Each number is 200 + 30 x the weight over its row's rms, rounded and kept within 0 to 999. Layers, rows and columns count from 0. The size before them is the row's rms in percent of the matrix's.

# layer 4 MLP up, 1280x160, rms 0.0754, rows 968-1054, columns 80-119
089,188,197,142,186,189,148,252,167,233,210,173,219,154,268,187,187,168,213,240,181,197,217,227,256,221,209,230,173,152,162,186,209,198,190,245,244,247,191,183,215
087,207,205,159,188,170,193,216,158,246,213,201,204,153,255,215,181,163,200,162,146,196,227,176,227,255,173,216,173,168,170,210,208,203,183,239,245,234,183,187,199
153,211,236,194,242,135,161,201,148,248,160,186,238,151,254,203,237,157,197,182,183,250,246,216,208,247,214,227,190,144,183,178,217,163,226,192,200,220,180,174,163
086,204,207,169,215,210,168,201,169,219,156,189,215,169,279,200,185,189,195,173,185,210,214,216,233,234,215,196,190,153,184,202,186,227,195,210,230,267,159,183,210
086,211,177,193,204,181,119,219,185,213,183,153,221,144,267,214,214,187,203,192,173,213,223,201,252,180,186,199,175,167,190,184,221,213,227,244,198,252,193,205,188
099,218,176,172,199,200,172,225,235,228,197,157,181,161,241,161,187,191,168,171,195,246,185,218,238,219,269,219,138,173,222,186,194,211,209,251,159,252,179,153,181
084,211,200,167,195,233,190,227,179,228,218,163,201,154,263,222,162,174,240,227,171,198,183,212,238,192,196,213,219,182,215,207,209,199,179,252,212,280,163,190,197
136,212,174,186,248,181,155,237,171,212,178,215,224,158,235,235,210,192,188,157,148,209,196,190,241,222,203,210,142,192,179,184,219,148,239,213,226,221,160,176,188
096,196,197,161,203,192,157,209,176,210,197,189,217,182,276,199,204,206,193,182,183,196,193,202,247,209,211,219,154,162,229,163,184,204,241,203,214,245,176,208,220
023,243,195,174,189,148,207,199,203,210,195,208,192,198,200,224,220,180,207,220,201,181,183,220,212,215,117,143,179,208,236,212,189,163,215,154,209,186,182,262,173
084,234,184,159,218,193,178,186,165,198,210,154,190,196,258,214,209,170,201,183,158,186,157,214,231,180,207,193,165,161,225,209,210,178,225,226,242,263,165,221,196
083,176,222,160,175,210,160,198,156,211,206,173,212,138,266,191,194,187,231,218,165,170,192,176,256,192,173,198,206,139,165,220,171,194,202,254,223,270,179,214,214
149,218,203,205,230,143,165,209,152,229,158,186,209,156,246,209,220,175,183,149,189,215,204,181,227,232,211,215,142,167,187,180,218,159,233,211,207,229,179,168,160
134,214,182,207,230,177,149,228,171,242,163,197,208,168,264,210,225,192,168,162,202,225,230,222,251,249,225,201,162,151,190,185,221,215,250,214,219,222,162,189,153
088,170,226,165,153,203,174,219,169,198,214,166,199,151,245,210,191,174,203,220,154,164,190,184,213,229,169,226,215,159,186,192,183,216,177,245,234,258,197,182,192
108,225,213,185,276,166,162,197,174,251,168,183,193,163,259,227,226,184,182,162,181,205,228,196,218,214,200,212,154,158,179,201,219,172,253,215,206,237,190,173,187
085,188,204,168,169,233,150,188,164,204,222,163,191,179,239,208,193,170,213,208,142,164,189,183,257,195,186,227,209,152,210,197,199,201,177,242,236,250,183,199,206
094,254,213,171,223,185,129,193,158,240,177,180,191,136,268,211,203,200,167,149,190,200,210,220,228,198,211,208,175,175,185,198,198,198,210,232,215,231,171,187,201
101,205,219,174,220,152,186,175,173,204,158,185,214,162,252,168,193,186,212,167,178,216,210,200,231,178,213,200,154,200,193,216,199,190,219,241,201,242,221,198,182
088,188,218,145,192,215,159,221,169,202,193,186,236,166,254,207,181,164,221,207,134,173,208,197,235,200,195,211,202,161,177,179,216,206,149,216,223,270,188,181,215
076,189,255,196,192,213,179,156,145,176,208,234,241,168,182,173,192,175,206,171,217,238,201,200,188,244,187,199,199,167,238,199,197,181,197,218,208,180,110,174,227
121,246,198,166,225,162,187,213,163,211,159,172,204,164,254,206,193,208,161,164,197,196,246,207,229,228,219,210,161,192,195,215,187,216,264,216,221,228,191,182,189
084,214,201,154,196,221,143,203,164,223,192,166,231,135,258,210,208,175,220,226,183,194,183,192,242,212,164,207,216,159,185,219,204,187,196,234,236,279,196,192,212
144,226,194,205,229,175,147,222,161,262,162,188,203,162,266,215,218,173,185,185,183,215,231,196,236,222,219,215,149,156,197,159,227,180,252,222,236,213,165,158,183
140,219,169,182,228,169,170,214,165,261,197,170,224,166,255,199,224,160,182,184,174,222,214,204,220,223,223,211,131,157,175,171,212,193,223,235,228,217,179,164,182
088,201,174,148,206,180,158,191,153,201,150,191,197,163,272,169,195,176,208,171,173,177,249,192,230,183,168,217,147,168,186,192,177,213,210,243,217,252,188,211,223
083,197,205,202,216,208,160,212,186,234,153,187,210,167,266,200,188,174,188,224,188,203,204,178,238,226,222,209,174,176,183,199,166,179,213,211,206,266,174,191,232
090,196,223,158,191,226,176,227,149,227,210,153,195,174,273,159,193,206,195,209,145,186,171,176,233,205,243,219,184,183,204,202,184,209,196,242,205,262,141,185,226
094,192,231,169,197,180,160,186,159,211,187,198,198,164,227,219,220,173,206,165,169,177,228,205,254,204,193,221,162,146,206,166,190,194,217,222,277,235,133,210,191
089,184,197,148,199,215,180,198,164,171,182,206,204,165,266,165,187,195,171,189,146,213,193,172,240,215,197,212,165,160,178,185,195,225,215,227,228,238,163,207,228
111,222,196,190,253,155,176,214,172,240,184,179,213,158,268,218,225,199,180,169,165,200,220,213,230,228,193,218,155,158,181,201,200,192,235,228,220,239,178,186,199
093,221,230,153,208,222,153,213,181,243,186,149,205,161,294,222,216,177,188,217,174,211,187,209,231,182,175,212,135,160,180,207,204,197,166,249,229,270,191,184,182
099,213,195,183,233,180,193,188,206,237,173,162,227,172,282,204,243,189,193,185,157,195,193,208,225,215,230,210,139,174,199,220,199,186,226,224,203,255,180,181,189
127,230,187,177,246,182,153,215,190,233,195,176,207,162,278,212,228,185,184,181,175,227,233,216,218,229,207,219,144,163,181,186,223,160,238,231,213,248,188,162,191
028,128,178,156,236,234,229,188,190,154,243,190,206,210,207,213,226,203,232,196,222,196,156,191,174,200,221,201,199,183,191,209,195,181,188,204,204,199,191,152,183
088,181,190,147,199,219,151,222,177,239,205,173,206,129,266,198,171,168,217,193,166,202,194,197,245,199,190,194,171,149,191,213,207,196,209,242,215,257,165,199,168
085,200,216,146,220,225,186,156,169,208,178,168,199,151,246,199,223,186,228,180,171,171,174,195,205,232,167,178,150,153,213,190,210,218,231,166,208,241,189,201,242
093,219,214,159,218,184,147,235,175,242,170,173,202,137,270,196,233,192,191,192,188,191,238,208,222,235,236,197,162,146,175,198,215,189,229,242,172,260,188,198,215
089,193,153,171,197,203,148,243,184,228,204,139,204,158,261,228,187,175,222,191,180,233,212,215,243,209,222,205,185,163,195,170,179,231,193,225,195,248,202,167,171
084,209,213,164,183,203,204,192,151,214,184,186,198,154,242,186,190,158,204,131,179,175,225,200,230,184,170,227,173,138,197,187,200,200,201,212,243,219,168,205,170
132,217,195,187,204,183,145,219,149,250,155,187,208,143,254,208,216,178,181,160,173,229,217,208,227,229,203,218,146,158,189,191,207,179,224,225,212,226,154,169,163
082,247,197,149,212,204,206,212,153,239,207,197,205,175,247,174,185,171,232,175,149,208,216,171,240,212,168,226,161,165,192,201,210,189,237,222,251,229,158,190,193
023,214,215,169,151,149,204,206,205,139,174,213,208,221,190,157,181,214,180,219,176,215,187,224,192,195,319,229,232,197,184,170,213,190,243,180,171,221,218,206,234
024,209,221,112,212,249,220,187,202,217,243,200,200,199,195,205,185,195,199,212,185,189,137,200,195,163,254,196,233,208,197,204,186,165,183,247,160,205,217,158,140
080,190,219,145,175,216,183,213,152,216,250,167,171,174,250,221,191,199,214,235,172,194,201,209,216,189,201,225,194,163,203,197,195,208,196,267,225,274,200,184,175
100,218,191,163,212,153,158,233,168,217,203,170,195,145,249,184,205,197,190,171,183,184,202,223,219,234,217,189,179,149,165,200,213,222,211,243,210,237,175,177,197
111,209,187,172,218,172,159,229,187,250,157,168,193,167,282,185,204,180,190,166,170,229,236,191,249,246,219,229,171,177,153,199,205,192,228,244,233,237,180,161,174
025,169,212,175,154,191,251,221,198,235,242,207,222,206,186,200,198,208,162,160,242,201,226,190,198,203,198,135,251,180,198,213,219,161,166,217,189,222,202,170,106
086,175,227,161,197,211,150,228,183,223,227,161,227,134,266,178,201,173,238,224,175,208,201,183,245,207,195,230,209,138,166,188,186,185,197,227,206,248,156,179,217
086,193,225,157,179,226,174,201,178,196,231,169,228,170,260,197,185,177,207,228,157,167,166,180,254,218,169,191,212,159,197,210,208,212,171,227,236,277,182,210,224
088,177,266,147,182,200,182,200,141,206,216,195,214,170,248,212,202,171,212,213,207,182,188,211,230,201,186,218,182,152,171,212,207,195,186,246,260,251,185,211,203
087,161,221,175,168,224,173,214,154,202,167,186,213,176,269,196,188,158,189,191,150,194,196,170,227,230,176,213,198,166,189,205,192,203,181,220,207,250,175,193,174
169,231,200,195,238,166,156,201,180,254,174,187,217,161,255,224,228,179,171,155,199,217,223,243,223,214,227,226,141,159,168,191,240,154,226,214,244,220,186,174,171
107,221,203,183,224,155,173,207,186,224,147,183,192,188,252,224,217,184,195,181,179,207,208,203,224,201,169,216,139,177,203,198,214,197,226,224,231,237,170,153,173
089,179,186,171,205,203,164,245,189,223,187,178,210,140,253,198,166,178,196,207,149,185,206,207,267,190,198,216,194,153,192,204,219,181,217,260,211,262,181,190,191
121,201,186,196,255,173,160,189,191,235,148,178,215,175,263,227,206,215,178,166,190,210,201,240,205,238,206,210,152,139,167,194,220,190,230,218,214,219,169,148,190
088,242,197,177,199,190,186,191,184,223,182,165,235,177,250,192,205,187,197,206,203,205,206,196,231,220,196,206,180,146,192,199,218,203,214,235,204,274,211,165,193
124,230,200,168,241,167,148,231,188,249,195,193,220,165,267,193,196,180,168,165,174,231,239,206,221,238,219,212,171,167,161,187,232,186,234,215,223,233,186,172,204
092,233,208,150,172,171,167,210,181,236,209,158,210,171,287,185,182,178,191,196,166,210,189,211,251,200,216,215,130,218,198,212,210,171,195,236,223,264,149,189,186
129,230,184,205,229,181,158,220,201,246,176,188,217,191,278,201,232,175,177,160,138,210,243,208,225,245,226,212,154,170,181,192,224,170,229,229,221,237,181,174,181
083,206,221,150,181,200,203,179,153,202,203,174,207,188,255,190,180,175,233,208,203,177,208,170,252,162,207,207,217,172,212,205,186,191,219,241,228,248,181,205,251
126,219,181,188,254,167,158,217,179,234,193,185,207,165,259,204,242,187,166,183,180,204,226,211,207,205,211,209,141,147,201,186,232,183,250,218,223,236,175,158,185
097,201,200,184,195,160,162,229,155,245,202,192,204,174,246,169,198,171,207,165,186,199,192,198,218,199,219,205,159,141,216,187,222,229,219,244,217,241,173,174,203
092,177,172,173,188,206,159,247,162,203,229,146,221,151,262,198,197,194,177,197,162,188,215,224,252,203,225,213,176,152,147,194,181,205,203,246,208,229,179,171,197
147,216,206,190,238,187,148,194,200,265,199,184,207,165,258,201,208,177,161,152,156,219,240,214,217,222,234,230,141,170,183,198,222,185,224,244,232,230,167,160,171
086,194,219,172,215,197,145,222,168,210,188,172,220,178,262,205,193,163,203,192,163,177,177,212,236,233,199,223,212,145,144,203,228,210,192,211,212,265,171,198,205
022,219,183,172,188,160,178,172,205,133,205,227,185,191,199,175,185,203,209,181,208,185,188,170,198,180,209,216,252,218,185,195,170,233,244,157,171,188,197,142,177
142,199,196,190,215,171,151,218,169,241,183,186,208,153,243,185,235,178,188,160,175,225,235,199,230,233,216,218,158,170,192,165,197,198,259,241,221,235,166,158,162
095,238,206,190,218,197,160,216,183,218,194,170,196,172,266,169,181,185,218,195,178,205,210,194,215,210,220,226,169,170,189,186,205,213,243,230,233,266,183,174,181
086,224,210,184,203,186,170,220,164,216,189,181,196,171,276,192,207,186,180,182,172,201,211,204,231,234,214,183,192,147,170,198,178,219,223,242,203,270,148,204,190
096,197,179,140,236,190,178,242,165,262,205,174,206,145,258,213,191,164,211,198,167,196,192,186,224,204,175,226,162,163,165,230,208,186,191,269,213,206,176,195,213
097,202,139,170,226,197,159,236,174,200,204,181,208,141,278,218,199,179,186,170,186,229,228,179,245,202,239,190,166,168,188,179,214,198,210,226,213,224,161,208,218
085,223,216,158,192,217,201,186,160,231,199,151,232,136,266,218,192,162,221,224,132,159,201,182,232,228,179,205,188,156,177,193,214,201,177,238,200,246,173,207,221
098,187,176,188,186,190,165,238,248,248,218,130,195,162,259,205,219,189,207,224,207,258,192,216,231,236,230,218,191,160,186,170,207,203,223,232,194,258,196,158,129
153,218,180,193,252,165,147,225,158,254,175,176,218,155,248,230,235,176,170,160,193,232,235,227,236,225,189,207,149,137,176,183,224,174,219,242,225,230,199,161,156
081,182,189,180,200,224,167,232,124,230,175,139,221,168,264,229,205,192,184,210,159,194,227,210,233,217,181,224,178,147,167,185,195,192,210,264,233,230,176,185,181
132,232,186,209,219,181,143,215,186,224,171,197,229,172,270,193,207,182,187,156,190,211,216,238,253,227,202,214,167,156,165,185,235,195,239,207,250,232,170,166,207
083,199,220,170,195,211,170,200,161,199,204,175,201,198,258,195,198,189,232,218,170,196,183,181,238,198,195,212,206,162,207,224,162,208,204,234,212,286,183,200,210
107,234,201,165,235,158,138,212,178,238,184,170,232,144,279,165,202,202,169,202,190,220,225,208,207,221,205,220,167,160,171,195,227,211,228,229,229,234,174,170,207
126,211,197,176,238,167,140,209,176,223,164,188,220,161,265,210,214,182,184,178,155,206,238,230,232,209,193,242,151,168,144,178,231,190,224,227,222,250,171,180,178
085,180,204,137,184,215,171,187,155,205,228,187,218,148,251,198,192,179,211,162,158,171,178,189,223,242,192,200,200,157,178,222,185,199,190,229,257,266,192,183,228
026,217,202,239,211,219,233,185,218,161,210,224,191,215,191,153,216,220,221,183,192,192,203,196,205,222,268,187,229,213,199,169,238,267,248,171,220,184,155,228,195
113,204,212,192,211,131,181,210,184,227,199,197,190,183,225,219,215,198,140,182,206,197,201,215,230,229,231,184,155,156,185,175,194,214,228,221,212,244,213,177,200
157,232,195,210,240,162,145,204,184,229,149,191,214,155,241,217,227,193,186,154,182,223,214,234,215,237,239,212,139,148,180,187,219,195,243,210,210,236,173,179,150
091,226,167,151,238,174,179,234,176,245,183,187,218,160,283,217,223,172,154,178,207,217,248,209,214,225,202,198,151,190,166,198,210,176,231,212,245,209,186,171,218
084,154,209,170,176,212,146,218,160,220,196,163,206,166,254,189,196,169,197,187,151,161,150,200,248,196,191,206,201,143,185,216,193,198,190,236,232,278,176,194,226
157,203,184,183,218,172,154,222,170,270,163,174,216,178,262,225,217,156,177,148,178,215,212,219,232,231,202,216,126,175,165,180,206,194,243,229,229,213,198,161,182
# layer 4 MLP down (transposed), 1280x160, rms 0.0434, rows 968-1053, columns 80-119
121,218,192,139,208,210,200,165,288,206,205,232,206,190,195,206,196,212,199,248,196,224,214,235,237,186,195,225,208,220,200,203,214,195,183,215,175,86,221,205,277
107,219,186,176,181,192,213,161,270,182,203,237,219,196,142,193,201,219,173,205,173,197,228,231,215,208,191,233,218,257,213,172,220,218,201,198,195,81,187,205,253
145,159,94,183,198,162,172,208,219,198,212,207,210,232,167,200,316,231,207,205,207,199,138,204,200,179,186,219,196,259,194,172,189,172,254,192,147,220,235,217,251
100,199,229,141,194,220,208,134,292,191,177,245,211,208,142,193,212,197,200,237,198,174,236,222,204,189,248,207,205,234,226,202,206,207,187,172,170,91,213,209,255
096,206,212,182,209,176,240,152,307,185,199,265,196,176,163,170,203,213,177,204,205,197,206,226,222,217,203,246,207,287,206,221,221,182,224,186,183,152,193,205,240
124,211,242,170,213,206,227,221,204,208,191,221,221,219,177,166,192,195,183,197,196,104,262,221,166,267,213,213,189,270,216,214,182,239,200,175,213,173,185,200,270
131,205,210,159,174,208,201,171,272,245,214,223,186,208,178,185,203,249,195,200,203,209,208,234,217,204,237,222,208,246,224,197,219,179,207,223,196,99,223,202,249
127,151,176,187,197,200,192,237,167,245,210,176,191,172,233,190,215,190,189,193,201,140,213,237,257,143,233,233,181,238,158,110,198,158,271,202,188,203,234,192,184
101,161,186,176,178,215,213,170,289,190,190,232,207,195,156,169,199,219,198,181,190,205,224,213,206,184,262,249,204,237,254,169,225,198,207,203,151,114,220,229,276
016,251,207,205,243,200,207,215,176,270,164,155,213,186,163,170,176,291,231,208,170,163,220,174,153,107,218,154,165,222,171,209,238,201,221,137,224,207,204,201,242
109,191,236,174,184,183,213,171,273,197,177,263,216,207,124,212,210,221,184,206,209,149,223,221,225,222,208,207,202,221,229,175,189,206,184,197,177,115,213,208,267
135,201,205,169,194,208,197,160,236,210,212,206,216,197,165,219,213,229,211,204,196,210,199,205,208,202,216,225,213,224,204,211,194,159,192,191,198,86,226,178,240
110,151,122,170,194,204,200,178,223,241,179,214,201,174,184,200,271,171,172,194,226,222,167,194,243,134,209,225,200,242,198,161,201,147,254,204,175,222,236,206,206
128,162,176,241,169,213,168,159,203,261,205,228,220,184,222,173,260,158,159,180,218,242,170,210,156,148,195,216,202,204,205,157,183,228,184,198,207,212,249,191,179
127,232,205,162,184,191,227,160,279,222,188,228,211,220,172,205,187,234,204,221,206,215,212,216,233,213,213,218,219,229,207,200,198,198,190,201,207,91,219,182,247
074,194,235,179,216,171,201,198,250,162,200,239,207,218,99,223,181,225,200,208,211,146,251,248,192,209,227,227,224,234,217,217,203,212,214,206,199,124,200,164,253
132,215,196,154,180,197,213,166,264,214,202,206,214,201,169,198,219,237,194,219,216,232,214,205,207,203,224,202,213,220,221,220,230,169,187,210,202,111,226,195,251
094,187,245,150,220,182,225,159,267,208,179,230,216,189,127,221,227,199,182,227,177,171,238,212,228,152,255,209,202,251,244,207,227,207,182,176,165,137,204,219,237
117,202,184,196,201,182,213,193,258,207,189,238,181,210,120,170,175,208,177,223,163,155,226,221,213,198,224,191,216,269,194,182,221,216,178,167,221,89,187,223,221
134,223,208,184,185,209,184,165,256,207,211,200,198,197,210,228,210,249,189,214,196,219,224,211,218,204,240,205,226,208,190,180,222,176,168,216,184,76,241,185,251
086,235,211,192,186,154,160,197,210,215,145,207,196,217,244,169,219,141,192,237,229,198,228,216,201,215,213,146,217,250,188,176,211,205,194,240,192,199,193,175,194
098,201,200,153,183,185,247,168,291,160,172,208,203,222,154,162,220,224,172,201,221,192,232,233,252,187,229,240,194,255,223,211,219,218,187,223,175,105,156,191,257
116,227,194,141,201,201,228,179,256,238,183,235,198,200,185,216,218,211,199,224,191,210,209,226,211,206,230,213,224,216,192,179,218,196,184,226,172,103,195,175,260
083,182,181,144,182,143,225,173,243,198,189,204,222,219,112,232,246,272,198,235,214,179,211,247,222,157,227,230,224,234,206,235,175,199,204,214,192,146,245,215,281
087,242,188,188,246,176,172,197,248,216,206,161,213,231,170,225,186,191,189,201,179,118,224,212,170,185,151,221,234,261,210,223,225,239,173,202,233,168,206,241,253
100,207,227,160,221,180,215,172,275,197,183,255,213,187,147,202,214,218,177,235,196,171,245,230,217,209,213,230,200,257,218,189,226,167,214,194,193,100,207,204,226
103,189,230,150,203,206,200,168,317,190,205,264,202,200,134,200,197,189,203,227,188,162,232,206,196,203,245,231,221,256,238,215,194,216,188,184,177,107,211,212,264
112,197,178,133,188,204,212,139,261,203,194,207,219,205,168,225,210,214,193,227,195,211,229,190,197,172,249,223,221,233,220,162,229,169,199,194,213,118,219,161,259
109,207,196,187,231,190,211,179,214,191,186,246,226,196,150,212,255,189,197,198,198,191,260,220,180,181,229,200,206,260,228,164,192,195,210,242,167,98,217,212,243
111,192,166,183,190,191,221,187,263,178,180,223,213,181,131,215,215,235,197,239,172,182,239,219,198,196,235,187,198,251,221,178,210,225,192,217,186,83,233,211,265
073,191,259,159,201,192,210,176,271,177,191,283,190,204,127,215,210,206,202,221,229,155,232,236,181,183,231,220,195,261,215,197,189,199,201,186,180,119,226,165,272
090,182,234,166,211,208,195,194,284,194,147,267,200,171,141,201,208,217,192,207,216,170,234,222,200,207,243,220,211,222,210,183,176,174,173,189,186,120,211,178,249
094,218,232,165,222,183,209,163,244,159,198,234,207,228,98,169,188,171,197,222,181,198,231,230,221,242,201,224,209,270,184,210,206,205,227,154,223,122,175,147,232
073,157,239,180,198,196,197,170,268,162,191,265,185,230,122,225,169,259,205,204,209,145,201,185,176,188,217,226,213,231,215,234,197,222,231,170,165,149,207,172,300
016,219,217,205,194,246,141,200,217,209,226,228,160,192,163,177,185,181,153,222,177,213,221,203,253,190,189,153,200,281,175,205,162,197,213,207,228,162,165,243,159
110,197,217,139,216,172,218,156,247,220,198,212,225,182,169,199,213,207,203,239,199,203,241,242,214,190,216,226,209,242,202,147,224,176,178,210,196,77,210,194,245
104,181,192,179,184,182,206,169,238,176,204,224,205,198,118,202,200,238,209,190,223,198,211,218,166,229,215,220,224,256,217,170,217,175,180,186,163,92,220,169,225
099,214,243,177,224,254,202,183,264,181,223,227,196,203,154,172,163,218,190,214,197,132,246,227,205,236,212,232,198,245,216,240,197,173,210,179,190,136,207,215,235
113,206,246,154,224,188,203,198,250,240,216,210,222,221,155,195,189,182,196,197,195,178,263,253,175,196,234,198,230,266,189,174,217,250,222,211,200,111,178,233,239
120,199,205,170,191,200,224,188,263,181,190,222,217,193,139,209,225,222,192,244,194,212,218,230,235,165,178,209,224,224,216,191,218,191,185,239,179,89,215,189,257
098,138,157,155,208,223,167,189,250,212,209,213,187,212,121,171,218,191,182,228,191,216,178,181,210,184,213,243,189,251,211,141,234,221,232,227,141,175,214,223,276
122,223,196,174,223,169,193,194,239,216,205,213,186,208,170,202,209,214,181,222,187,223,243,218,211,186,189,206,215,283,210,173,230,228,186,242,150,90,229,197,264
014,171,162,221,186,197,153,206,176,191,237,149,167,192,237,201,187,243,168,144,232,137,205,179,220,220,194,168,195,191,170,192,214,213,214,229,189,128,149,146,187
016,225,169,227,154,208,197,197,185,197,222,211,187,204,156,173,178,197,177,207,247,216,211,188,179,280,168,208,154,204,219,176,195,220,195,181,176,265,207,173,204
125,206,207,151,198,203,172,173,245,211,211,205,221,206,174,251,191,233,194,205,208,244,237,220,214,190,221,226,225,219,224,180,203,168,189,192,178,103,244,196,253
093,194,252,150,214,217,203,190,266,214,210,219,205,204,145,197,204,160,189,238,212,111,237,240,205,191,231,219,202,268,177,198,191,220,186,201,214,131,183,200,231
096,175,243,137,217,224,234,166,232,213,185,227,181,201,161,192,193,212,191,245,193,150,198,245,228,177,232,199,194,243,225,236,166,222,177,189,193,108,166,228,292
017,215,130,229,181,159,165,208,212,188,208,132,227,183,229,211,174,286,161,200,174,222,177,169,183,207,220,183,204,226,142,217,207,247,164,213,156,241,235,187,223
118,204,208,167,213,186,200,182,236,230,201,192,219,196,173,227,224,223,188,214,193,212,249,233,219,210,234,192,229,205,210,161,224,227,187,225,192,79,240,200,284
135,216,214,172,182,186,211,155,262,228,203,216,209,199,187,206,219,212,194,215,209,229,214,219,219,205,221,208,221,205,203,199,217,180,183,208,195,95,231,178,243
147,221,204,167,176,207,187,170,280,213,197,200,215,182,173,225,214,242,190,228,189,223,213,230,227,197,211,222,205,222,203,205,206,196,183,235,181,72,221,203,270
122,219,209,165,170,211,211,159,277,215,189,228,192,191,172,190,199,218,224,199,202,221,211,203,221,179,208,225,220,228,217,217,220,182,182,211,210,104,205,197,250
087,194,216,174,204,160,159,160,250,186,227,174,179,220,224,239,219,172,159,244,203,263,205,216,220,168,199,241,220,248,175,150,192,220,195,223,216,196,225,212,251
102,209,211,159,200,221,200,194,233,166,203,228,210,251,142,214,185,236,211,203,194,157,213,205,179,190,210,223,214,263,222,202,217,237,179,212,181,129,209,190,261
130,187,226,156,186,181,201,189,284,246,197,206,195,197,215,201,213,238,188,210,205,217,236,221,223,187,232,197,220,224,218,203,200,196,189,209,198,133,236,216,275
111,260,254,215,154,184,220,163,238,198,214,225,227,205,168,167,204,152,197,202,230,126,215,194,174,247,201,228,216,248,161,184,176,182,233,148,218,131,189,177,183
098,198,248,173,177,192,230,169,301,190,203,278,208,200,121,189,190,181,198,215,234,172,204,207,192,204,237,226,222,220,180,219,214,217,172,165,192,150,211,210,221
074,160,250,163,225,194,225,170,268,199,202,248,187,208,139,211,211,247,184,207,233,177,215,190,145,189,254,213,209,272,184,210,203,221,236,197,157,120,238,180,257
115,193,218,142,208,186,205,172,261,213,199,218,208,188,174,203,201,186,173,259,201,188,227,208,210,213,217,204,194,257,247,138,206,231,203,221,188,81,219,224,284
077,196,235,185,192,198,196,165,227,183,152,262,191,217,129,160,204,206,185,235,242,113,197,203,157,208,245,206,184,249,198,180,190,164,177,157,177,149,217,156,196
138,222,232,164,181,191,214,174,283,208,181,225,207,187,192,236,213,238,179,215,201,237,209,222,213,203,219,223,215,217,209,232,214,187,205,215,191,96,199,185,265
076,191,222,175,210,178,186,160,280,161,189,262,171,186,131,214,205,224,200,194,215,146,233,180,183,200,257,201,206,215,208,250,201,216,212,201,180,148,235,158,268
091,231,202,163,182,201,219,191,301,244,203,236,193,220,146,220,196,225,193,219,205,172,222,228,201,171,184,218,205,219,255,223,213,242,186,198,181,142,217,227,244
113,205,196,159,200,197,210,164,241,234,201,213,215,195,189,194,239,223,195,233,190,207,221,229,223,205,228,203,211,246,181,208,191,172,218,213,209,102,220,181,277
079,191,215,130,218,188,164,223,225,163,181,236,202,202,114,188,204,206,192,199,181,124,241,200,203,214,196,246,225,247,240,243,231,215,248,172,224,219,172,181,230
108,240,227,157,170,218,229,158,287,205,202,244,192,189,160,201,188,218,215,240,206,170,199,192,210,201,224,204,218,236,200,229,187,217,164,178,202,110,175,231,242
016,215,267,204,184,192,148,196,222,205,250,198,195,203,137,211,211,212,171,176,180,222,185,202,246,176,229,166,202,129,214,215,178,123,216,229,220,119,191,225,159
099,233,123,193,202,232,176,180,275,173,153,256,172,201,125,227,209,216,174,211,181,155,224,249,185,146,192,216,215,283,224,195,252,283,179,208,220,164,234,215,222
093,167,250,147,210,193,180,146,289,216,180,218,186,201,157,204,183,190,199,210,219,188,220,239,194,199,258,249,205,233,239,218,218,183,202,181,182,145,199,201,239
095,195,205,137,204,205,211,150,264,188,183,268,213,209,145,197,201,199,189,231,230,154,248,242,221,206,229,221,199,262,239,206,193,200,203,186,163,129,193,202,268
111,224,221,162,203,196,206,214,258,198,210,201,201,204,142,175,233,225,179,214,158,199,249,228,253,212,174,219,208,237,220,164,224,208,199,234,195,69,201,187,253
104,188,249,150,206,199,205,163,263,203,201,220,217,200,137,177,221,176,189,238,168,190,227,230,220,159,262,233,241,259,234,197,230,199,215,205,161,80,206,216,250
110,219,221,155,190,191,223,155,266,221,194,244,215,174,146,189,224,214,194,220,184,203,217,251,228,205,218,223,214,241,212,207,183,185,178,205,198,76,201,192,232
131,204,245,161,230,193,174,196,198,243,225,203,222,226,174,196,224,204,180,208,209,113,281,233,201,231,208,198,215,233,200,185,198,249,224,173,220,144,204,213,263
111,202,141,195,173,207,181,200,189,205,202,189,221,170,199,217,260,195,211,203,195,191,178,174,261,122,192,241,213,279,198,178,165,168,167,183,192,229,218,210,187
131,229,173,175,201,219,192,186,207,220,202,184,228,194,201,233,228,216,197,227,181,243,217,215,233,187,193,216,220,209,194,177,225,191,208,238,194,87,219,197,243
099,198,215,150,197,227,211,173,237,196,194,227,164,235,145,231,237,166,209,235,251,131,237,198,219,150,195,234,198,219,231,142,185,203,186,182,188,122,242,218,276
130,203,209,156,163,204,199,152,297,202,179,242,205,207,174,214,193,221,193,230,200,227,200,204,225,200,226,222,219,222,227,206,195,165,197,185,189,108,205,180,260
086,212,245,166,205,199,222,135,275,154,223,245,198,211,124,218,187,204,193,218,216,182,212,189,189,218,193,210,215,255,181,242,185,201,214,197,205,111,198,188,269
088,166,215,198,168,178,191,179,248,174,211,227,137,227,121,210,197,203,171,223,192,130,211,210,194,209,210,230,206,212,254,234,172,235,203,223,201,145,208,224,218
130,228,189,164,175,199,196,182,267,223,214,211,216,207,176,202,201,235,211,203,198,195,208,206,215,201,213,212,222,226,184,205,208,165,194,214,202,90,207,173,236
017,169,200,193,229,242,162,238,156,236,159,158,164,190,219,223,174,197,249,222,180,192,183,172,183,180,213,195,248,176,217,230,253,201,225,192,205,169,219,185,171
103,167,261,178,151,206,222,174,253,194,184,264,239,209,128,209,223,178,172,200,245,165,193,300,225,207,222,213,176,235,222,246,213,214,208,168,205,179,185,228,213
106,164,127,173,220,198,146,195,212,212,220,183,191,164,185,172,206,156,172,210,239,207,189,201,180,138,205,232,201,231,173,161,230,183,177,199,178,238,208,186,221
110,218,214,158,216,195,222,175,227,213,208,218,198,211,156,201,220,217,188,228,193,143,236,236,243,198,196,210,204,270,231,156,222,191,199,221,192,58,192,209,279
138,232,193,151,183,207,204,165,260,219,208,208,213,200,179,203,203,245,202,213,215,222,204,212,204,182,237,217,209,214,198,229,216,157,198,217,187,97,226,182,239